Weights of a small transformer language model.
Training: a variant of Adam for these matrices, 357M tokens.
Each number is 128 + 32 x the weight over its row's rms, rounded and kept within 0 to 255. Layers, rows and columns count from 0. Numbers have three digits each. The size before them is the row's rms in percent of the matrix's.

# layer 7 MLP up, 2048x256, rms 0.0546, rows 1376-1425, columns 192-255
092:158121081131142183093141170105085143123126121043081105186095162188079117092122131147107175080140191128132140087117186097088110146115181132116134082114155178184135129123178124124105111111164097
095:170135082129076159095114220090137125100136183104172064120185097164110099143102149137108181141162178073172126085083168122114134223131193129137132087152111113106116136105087128093068109137136128
087:097101146122122107169104095059129131165156175130144159113181123134102174124087119140178077139050124134083141129135093137098083108129157140136111148131113106155067177170120176116094133098162148
099:145168135131136157111197163129126098168123072126118149148093113105126090115171156142102111153118131129100177160120119129092114184107180075139190118087187146136145144153113134115137073133148176
106:153182082125156102075113112180103165132078127126114125127114105180127094102217181151115130172113124144153118132107172095118143173167134097080182140150116115157151134108156100126089113176112103
099:142132131148178173146195124135069086136138088158125138110080149136105099072112076133104146123158154175178089065105201114168110133143149093141152080107107116107162124171173127139125102191148079
095:171181120102139166113155100137174133099108153114104148087046147187052117074228175126058091177128156112118113146039137123102129162080194077133184149092152169101136117067130096122083103141145143
099:125129132122183137126122101085125124109133068088129098113113099206144113081151172159077128097158121124136115101105152157174129093142188142105161108135160167116104058173161098082096138042109098
094:127084113112125096167140100069170105085157118197093166108125085140150100115142124120116091186100084095096057209121182142130143140124098150172172112103160143146111138142084181154174118091156156
102:141126070151177170219152111136125128144195152164141116141092100155137090118145104087110131122157118143147074122094119077132106146091099109112185081115059079186131124163172137135191174150158151
106:117091168138130116116140219091091072099091136171128155100131140131123180093157125166168113191069108104141103075136148113092140119145137129148178130116101081105147133154107150084142155160191117
103:119042104144124111185090090137141075123119080151134170172161118158083103194100200094181185143197136097157184169130149055149080135137108106117115147109099125174205059129098094159162143113135112
099:089098087135122153186184155097127074101174108078109172148152143140094120078073083143124153108133150075115140150111164175149109128092107076133119134068095160118170126123132081122173128054134097
101:109204118127125187091167229152100109097092106137113152159110193109146143079108117196139128104176091088115099132142161168084119145141172144070116132083143110134143096124112160079136153108155120
105:150081076112127134112106174116096058143133150120126155093091129168130129170155103152079136105076194103139137163165102129143120167068095095110137172110148113136157161150112090071165154119125123
099:156108126132150107113178191125160068081071096141105143111166178147153124138112120080065100149169171106137144143055159045146073193095094181136115089108118115132184146154108106111093139118124171
098:206119112116094136119138125117095162134123137138147102126127159110189122106157127153095154154127153122129173155177120106108081129129098176127132117090112162130227128164129112104094169122149161
103:108098158164170086082140149123116102151121176138112096108149172119147126117148131097097118104129124096141132166085115110098144112149124101099138100059164083117122167127178138104158098101122111
097:090136087190058154136109152136109098114098160161097166138110111148125179106156149159132088199088150115064122140135120123128186104171114085123061148087146071136139111075149170063116142077158096
099:070111178102120105048157140100083095193154119152160107067156159133098098123169127131149051133164151149114136132163141135100186127138150108094134159097124115162059134140114121133064181093120144
102:151126172094168167144135108082107112168121091168113157058092080132063065102063145165106150173173091147095123165144102145149126193108123129091172118111094107153091089103113146130142092170192139
098:085125135090149134159099118112140099088127144158155106116100088170092171066126145159101116148123138157109158138119157152124164083157161120149152143133153142168154085159149120191085167104114122
097:150054206103131166148139118120140130132134121170121128154099162178133085134183093094124076138171095134173119069101146140187085088149137092086179125140099089159116136131144112150171143141154132
102:133082142137151140098176169117122084069122069141121189078140197125122123119120171120109116163131112077181186193122104106143156094121129143106111159113091108129117109120126124141080118092143092
096:120114103146112146110104087157149106125141188137065146117148176112073146116187112107126080135127118053129145156135169103133156087120129115114157161116124191130137093105090130133117095184142148
089:127067119153153149130103168094109129098161137127173154149103123119144113117111162088174146059135161050127119186107106109138086132104174126170124143131122172115122109067119109164119133126140061
102:148166060096140124098138105127152084139087140130141120126138132160130138110129141104129166155185151119161137150129076128148157080156068119147080111131057094152172142135136136093128107139122099
099:124221183098070091095125154147115089092164182135109156108133163107049177118122174152093103117118099156181103080144109105100117112158120117102155105094147103147139163140093099129067191111170118
106:133156164089172083093099139098144029121159111174122117112090153135133133121174158193169116081135135140183146117068210119132089083112119140077145069140128104138117067138132104149105155155133080
096:114096115122109100168130160079092095114085102098095132164087167137129105111050105094130172154187121134122199188007092149096119101108076119134158092144205131168172084083098099106137129070126117
106:155099140153110172113138150086106113145134141100121127134145113150144119094148158168126132153098116134172184129134111123153138116113094142194132121187131062117200099083129112119102152159136133
105:074087157114148118111155166149182139155168085138151143076099125149099164098120133115089120155083124129159119090173127153112074138095138185135137075145137108085152124126135111153197216152089107
104:122125100069116132157123131108119074190156091121110098138093149107120079117119126114124090091122127135114219092151101103141075107143117121066169117088159092224114104145123111117091120164174116
102:124180107114113111082086108133127075116168086143116100056172092161113147124169140142119173113185170118165129135115165117160151177123135111121161144121071152061133120109181126111120144120120138
105:123163171162119134168108112148093156130120122167082125093094137116117166108109122180067160206137083152178151148152125154091102171088131122099101123126089109195179122176116047096103084170115106
090:150166139095139146138162126111131098191130095101193154135093125109176141189130143114112172103190145115159169127084135125160143109175150127115180125098137117154118079134117146120175188204151144
103:058130162141110085058138088133100128158147120108090158141057131111086116124072162133161171105120141094102150166093134144149083136115215160079148097135124093129108141203152151078117180171145136
094:086117154143130089055099098120135070137117113114135109084110158174141189109126104088134122122120200142118139142145113139110125105098135128113107080107143139201165123106154100095133136219111191
097:172152066130099136129129147090127104135144153177094114148150103133091201112109091103164157084091079174132076118077134125092126128160138047115122102153100190125149105119094153157156109135174092
101:151100093147099125143137126131165137118151113109152108095144105127120092095175234117140091177087180125135144096055185074086137136103142147180191111172124094133155104131119124125221163153113132
104:100061155070160139171068102100168184144134112115173094046110137166177111119135185158106122159104174136158119101139139121092104129165093094116196096083113134148141112171107166121123127118130044
104:055115170197142105095143099056099136132187137085139130094050173115065173080107124167177115102117112110078157122127141160068117101118083144126100109108082046117161094176141089086157111163109143
098:101102143180142167141152093120142151069166122139064160121093120132129115151168100128141141072159128115117120086134115116115094132077134129163160126078126153137142100153078154154177124204100140
102:135104152078149087097167134097076137145165145136090194108084095129096147106107091119117134133106088155115155105056187120142138115141141158084154072104090195168112159139149114104096181136176142
104:152041157075181099100102132105091153106108114098131127127134191141186107118173128155156122161114164127110137085130196138068113124147177135153112104141151173137137095068168094092122154171138114
093:137072135174158066158135139126099118047089145110112119123075179156153119120126140100104132067112077179156050113063103163098149149157132106155138105061175124087140156163183118057123117147104134
097:167120131082118095190124127141083130105138124165177076110103123120079118103135148170121104143158155046111165146152132110120102156168140154182163119119144127195149118113149144131127089118142090
103:103147135153193153073150150117128080151163073120104139141129170094074110096068187083188129124098155116101104145162155125114149146097210145049194079041135077140117146130131143136180133188112112
108:179170101142088154133140127100072112144153128146086091110123158121064108109162085141115122064106114129167140093142129082147173091161076114123137191128077159153121084145101082137094173034132120
093:085116109167163103106215146090120122120142192088090123089073177124103111083120170100158174125161176140069151128156079141091136153130117136176081159054133156171109105137159129075153176174114143
# layer 7 MLP down (transposed), 2048x256, rms 0.0545, rows 1376-1425, columns 192-255
093:125120146100134052120088136164137123138134131151142178082123107089133153175064106145157058185098047097099125104118083115137164105157168095111147144107131117095139106132093136139150150158061121
094:143148107144149152100132116094107115119168183110089116142130140100099175108166143157080076090122095120060147108100145108206112127139154174165148178097115174163162159138163203120170089070130124
094:162118083150192129060093124116091101180089078101104135066054179085129145099175179116124179126200113142181156129114111113135112163148128103110163076115073131096174119100151134143125078133113099
094:096105066091131114071097107134064149133117141141081133068120099134117138122158166090108120184121149100143119139110119142118101083152144143141116076179181110105138142134158111129090102135125114
107:076133124091065118093142112189142147077156121155110066123105080146159191156090142152196162090150182118091170154144151121071110153107104121096132128184107089079105143158130080161152112106156137
104:166115081146077133134131157126197138127169123102127120149123107091123176188178175132139150166093092119084119146114056132079154076079122149144113103108104095117094096115119160132080078072160113
094:091114124143101126183085182192076127165183114169145161130129153091140108087117147100141138096133146100117137149173152144170120130178109147100131123178113125138099167117096189163140100093161159
094:133149113137173165192144129097156139112123116138105133158104165101124109107122059154140108174051155159136105127143119087144139093116070143123156129118139104174168146063127160104140093159082130
095:128217160121173089123083141160079118181078118104139127167151131091125144125128146134095171104142161128151189012149082094111133107124137062086124128148080124131154087110150076115069175169102110
099:106154172113154157101077058140146162139129175092123148095115079126120141112180164150113115160129136033132138126092088152173101158124164071155124110050150174145097134124157105129120135156108126
112:105095159140180148144110116105132104149060100151097098139151128131157164177100068135145165163134104159130119128125140092112062124163189124128159110126098141146078052126136143069162107125110129
104:171106136112127132150172141121195130117176085180173165100112105158115159130141112153153135141110126129167223167132109142167078116148133144094120072116121083101062108114146093047153130144102038
097:168142161121167067102119119114131132119165183119184076151093102118111131157170110144144175137065149156149159170186093120107096119171147117177135198156124074174138109092081137145093191088112183
099:135136100171052125114138129134175136126068137160167092109121103090126108120189133188094126168097081101157159136110105148104109086156166148146159152125151147107157099078124124163108108157085116
113:115127113137060154111166135120065084121105145158144126171128138137101137160133128140117165129146144088120132198125088155126192137137095121104139178100151202055089125175107108132084099128152131
093:198167168058127174123119147112161139145046102137124117143170100121111131118159137130129130122138145107137127148158114099152107159135147088113073156152144203141111119151081110153124104180102099
098:126099139140120108126119143126103076115182185100154101099115128168085152117114095123074098112112105144127124099148165120108130111116109143118160170106144114174071120138161091103184137120127133
102:158117210107132133101126084129146103127089082116120117172096111185137180089096185116130152143149032111172100142088103077151122126154171128145108099137125119125131122128102167154156135177134123
095:146116139153188102140106146127111185165130117115172156112128159105103111157107167199151167133131114113193116155149062119116058166069090144041157123091169154101120171186113122155122106142172133
095:151090135093170131141214109079100165139158122132125142214116144153105129102136157120171122157174149135136162118052141125133113169117117168083114163099115081075140146121093133144106109072141171
096:131092104061101152139135177077097126176114141137140150141106140155167169145159153114115136142086120116144149149094140183165064139190147079147153124132146125171111089099128174179117148060088145
096:082089168142134123120129080129120136126139167095141149152125066150147112143108093099123138141084119204141049127138120154133138130157109119118112102203094067146109087158153137131152068133092143
089:048113140148153175160123112142177105140156150099139151122154145097101088124141148126091140063103094189062119171136162177082182134119113194141145130161133097127122062094114124087080116160129143
100:182110167115111146109126099166108177122112122110134086138110100109075062161160164104187118140145143121089120129092072119172075138113123142126138146145102098116143104057169063121170173148159111
086:181115113089166084111156153148080140106159176126122135133171149115124086169076136152121183107104157156119083157104141166148116151114136114104171148192162174126121109138123119135155090145180137
091:110154100116112129122181150144130094128099066159078121101149098126089148118134118187093085162122107169099131132155128164137130162172099123151154082121176095141118118093130183128140139144130207
104:113154146159123176175116112108183090101130135146119159163135142135080123078128133135107117093094112105116137164079108121109134161135157110135162139064154148099106147104139120106150093118092149
095:099091153116145148129111123106130087147185062198121116092090111207167110148102100091158093123112162154120133130079153182170141162098139162105123184120108079090110144124078128129117094117127097
109:092149124113133106123112205065188132128155119181073122118088099108126111159139131091093032113103152137143126226123143149105150116138124142081177132123108104183096105078112069132116182175127122
094:131169107107087181142109143231118077123125059117138138166079078113081105151172159113136102109120115090151104116170118150130081123134113079098091118108114109141067144187152165079188134134121144
102:092113153127174116151153141134128129133164167163128107110145065118121114167116170091097119141115152112092130072201109206157103117080137142178164097119143119158129148094136096133113124093140130
104:138113207122158127145147178178156173125145107153066133116155119130155124123171151093148162114112138169164124100087137132110102152149122142123101141139109052150097127096073056140168166171127135
108:098107137184152151098131118072120154101190120120183113157125144125119114116107145098150154168102116144121199094106111083139140177192175129158147088082072092147123097062085141126126122188093135
108:154184164107100110151114127150061115138117159147142114155156152159098052132127172075082176147128118089171057075094120101131132104122114128112191109121124081050117130146109184142067124092135089
109:058197127099101152084070090141107140144099083193155127141085124106130171168156141138114103137162153111086159163137184120103172181099154150182119077114125095157159136117144095183105083108150152
097:145118099215116088055071127181094234086080097165107132144154118127156158108092133117084059153071203101083103188105092128064123168094128126111075117159133134146159163131137134102108093110097110
107:179120123124151123102133082118133109145123128164059102121100144091192144147123085153122072184112109162199096136086135136154161096168127095138105144097109158133158125069140087143130100168154146
093:174182147156122145109156133190150142170157136164079163106151123158102108108132093056173187113136106075154102134071164121118114098116071118075130140101114137103094143095124106091130124115170072
092:105147172087165115095100091105145155140127144111114121088231083168123118150105144159128181123147160119143104174143168148127136100153143135114094078127096110082171106129118085140149125126136116
095:083122177148139072145154166150201088146133125074148145137135126150129163126045116160142139088175164200085053119110103172144181097120096157127128138153147086149098108092107200116136200127089137
100:139185111100121079144120168166090140103182124152161100123204137176083090135138127121136155155169102156056124116154108122202129170152162134093132177161110079133163088127109116184137132078099148
102:108090132202152119097142174049109162121115176143111170171192171130118203119134121144139133108119132170136129089164150110107131090153081087176119094111148156100065157142176143067070160119128115
099:181096168139116102135114147134120216123085184093095128116155123131142086161145111136128145133070125109121153100070142159146113094140150142131145144110114063129189145056183154109114116136154116
103:115146129160134139177180104080082181155122160149181093126102208174104153137185150093065140118158112180166133166119125140197181093109089148178167122117160098147141099130149100113079128154101168
102:126173107150104133064137070118136064121157116127094127141111107154180107108124136170133124159150089120148111178119110113118117135121129123154150152114108157150116097140167130118132116062134077
097:137113074156096114118109126115119102195122096099115164105062106130133133150159122204103138159169129120111131091116126135150107159115117113110114123153102149155158115175143099090090124118089145
097:145171154123118151108113163091120151070102131118097157151130109099173126123086085085105124121124099113073187081103070144070169124079106121134126137152129101089121150156156128130141082169147143
102:125085118129109121122121102122138088159125072115137083091144062115127128121087138118159119129122112098097088166154161136108194098108104080067078133174117094138138148154129103153123104123092134
106:099067140128132110152211138127149119122129127142096108120141133143175080102096086129078176093137188127101112145149122146124152104094168150068155106102161132141154107115042179227112113135131075
088:124151118118125155163167131134116122135079115107110082109137123147148178161139161125163091101131153131150108154118170057179177137125152125117180089154130125125130097149133169096092109159164153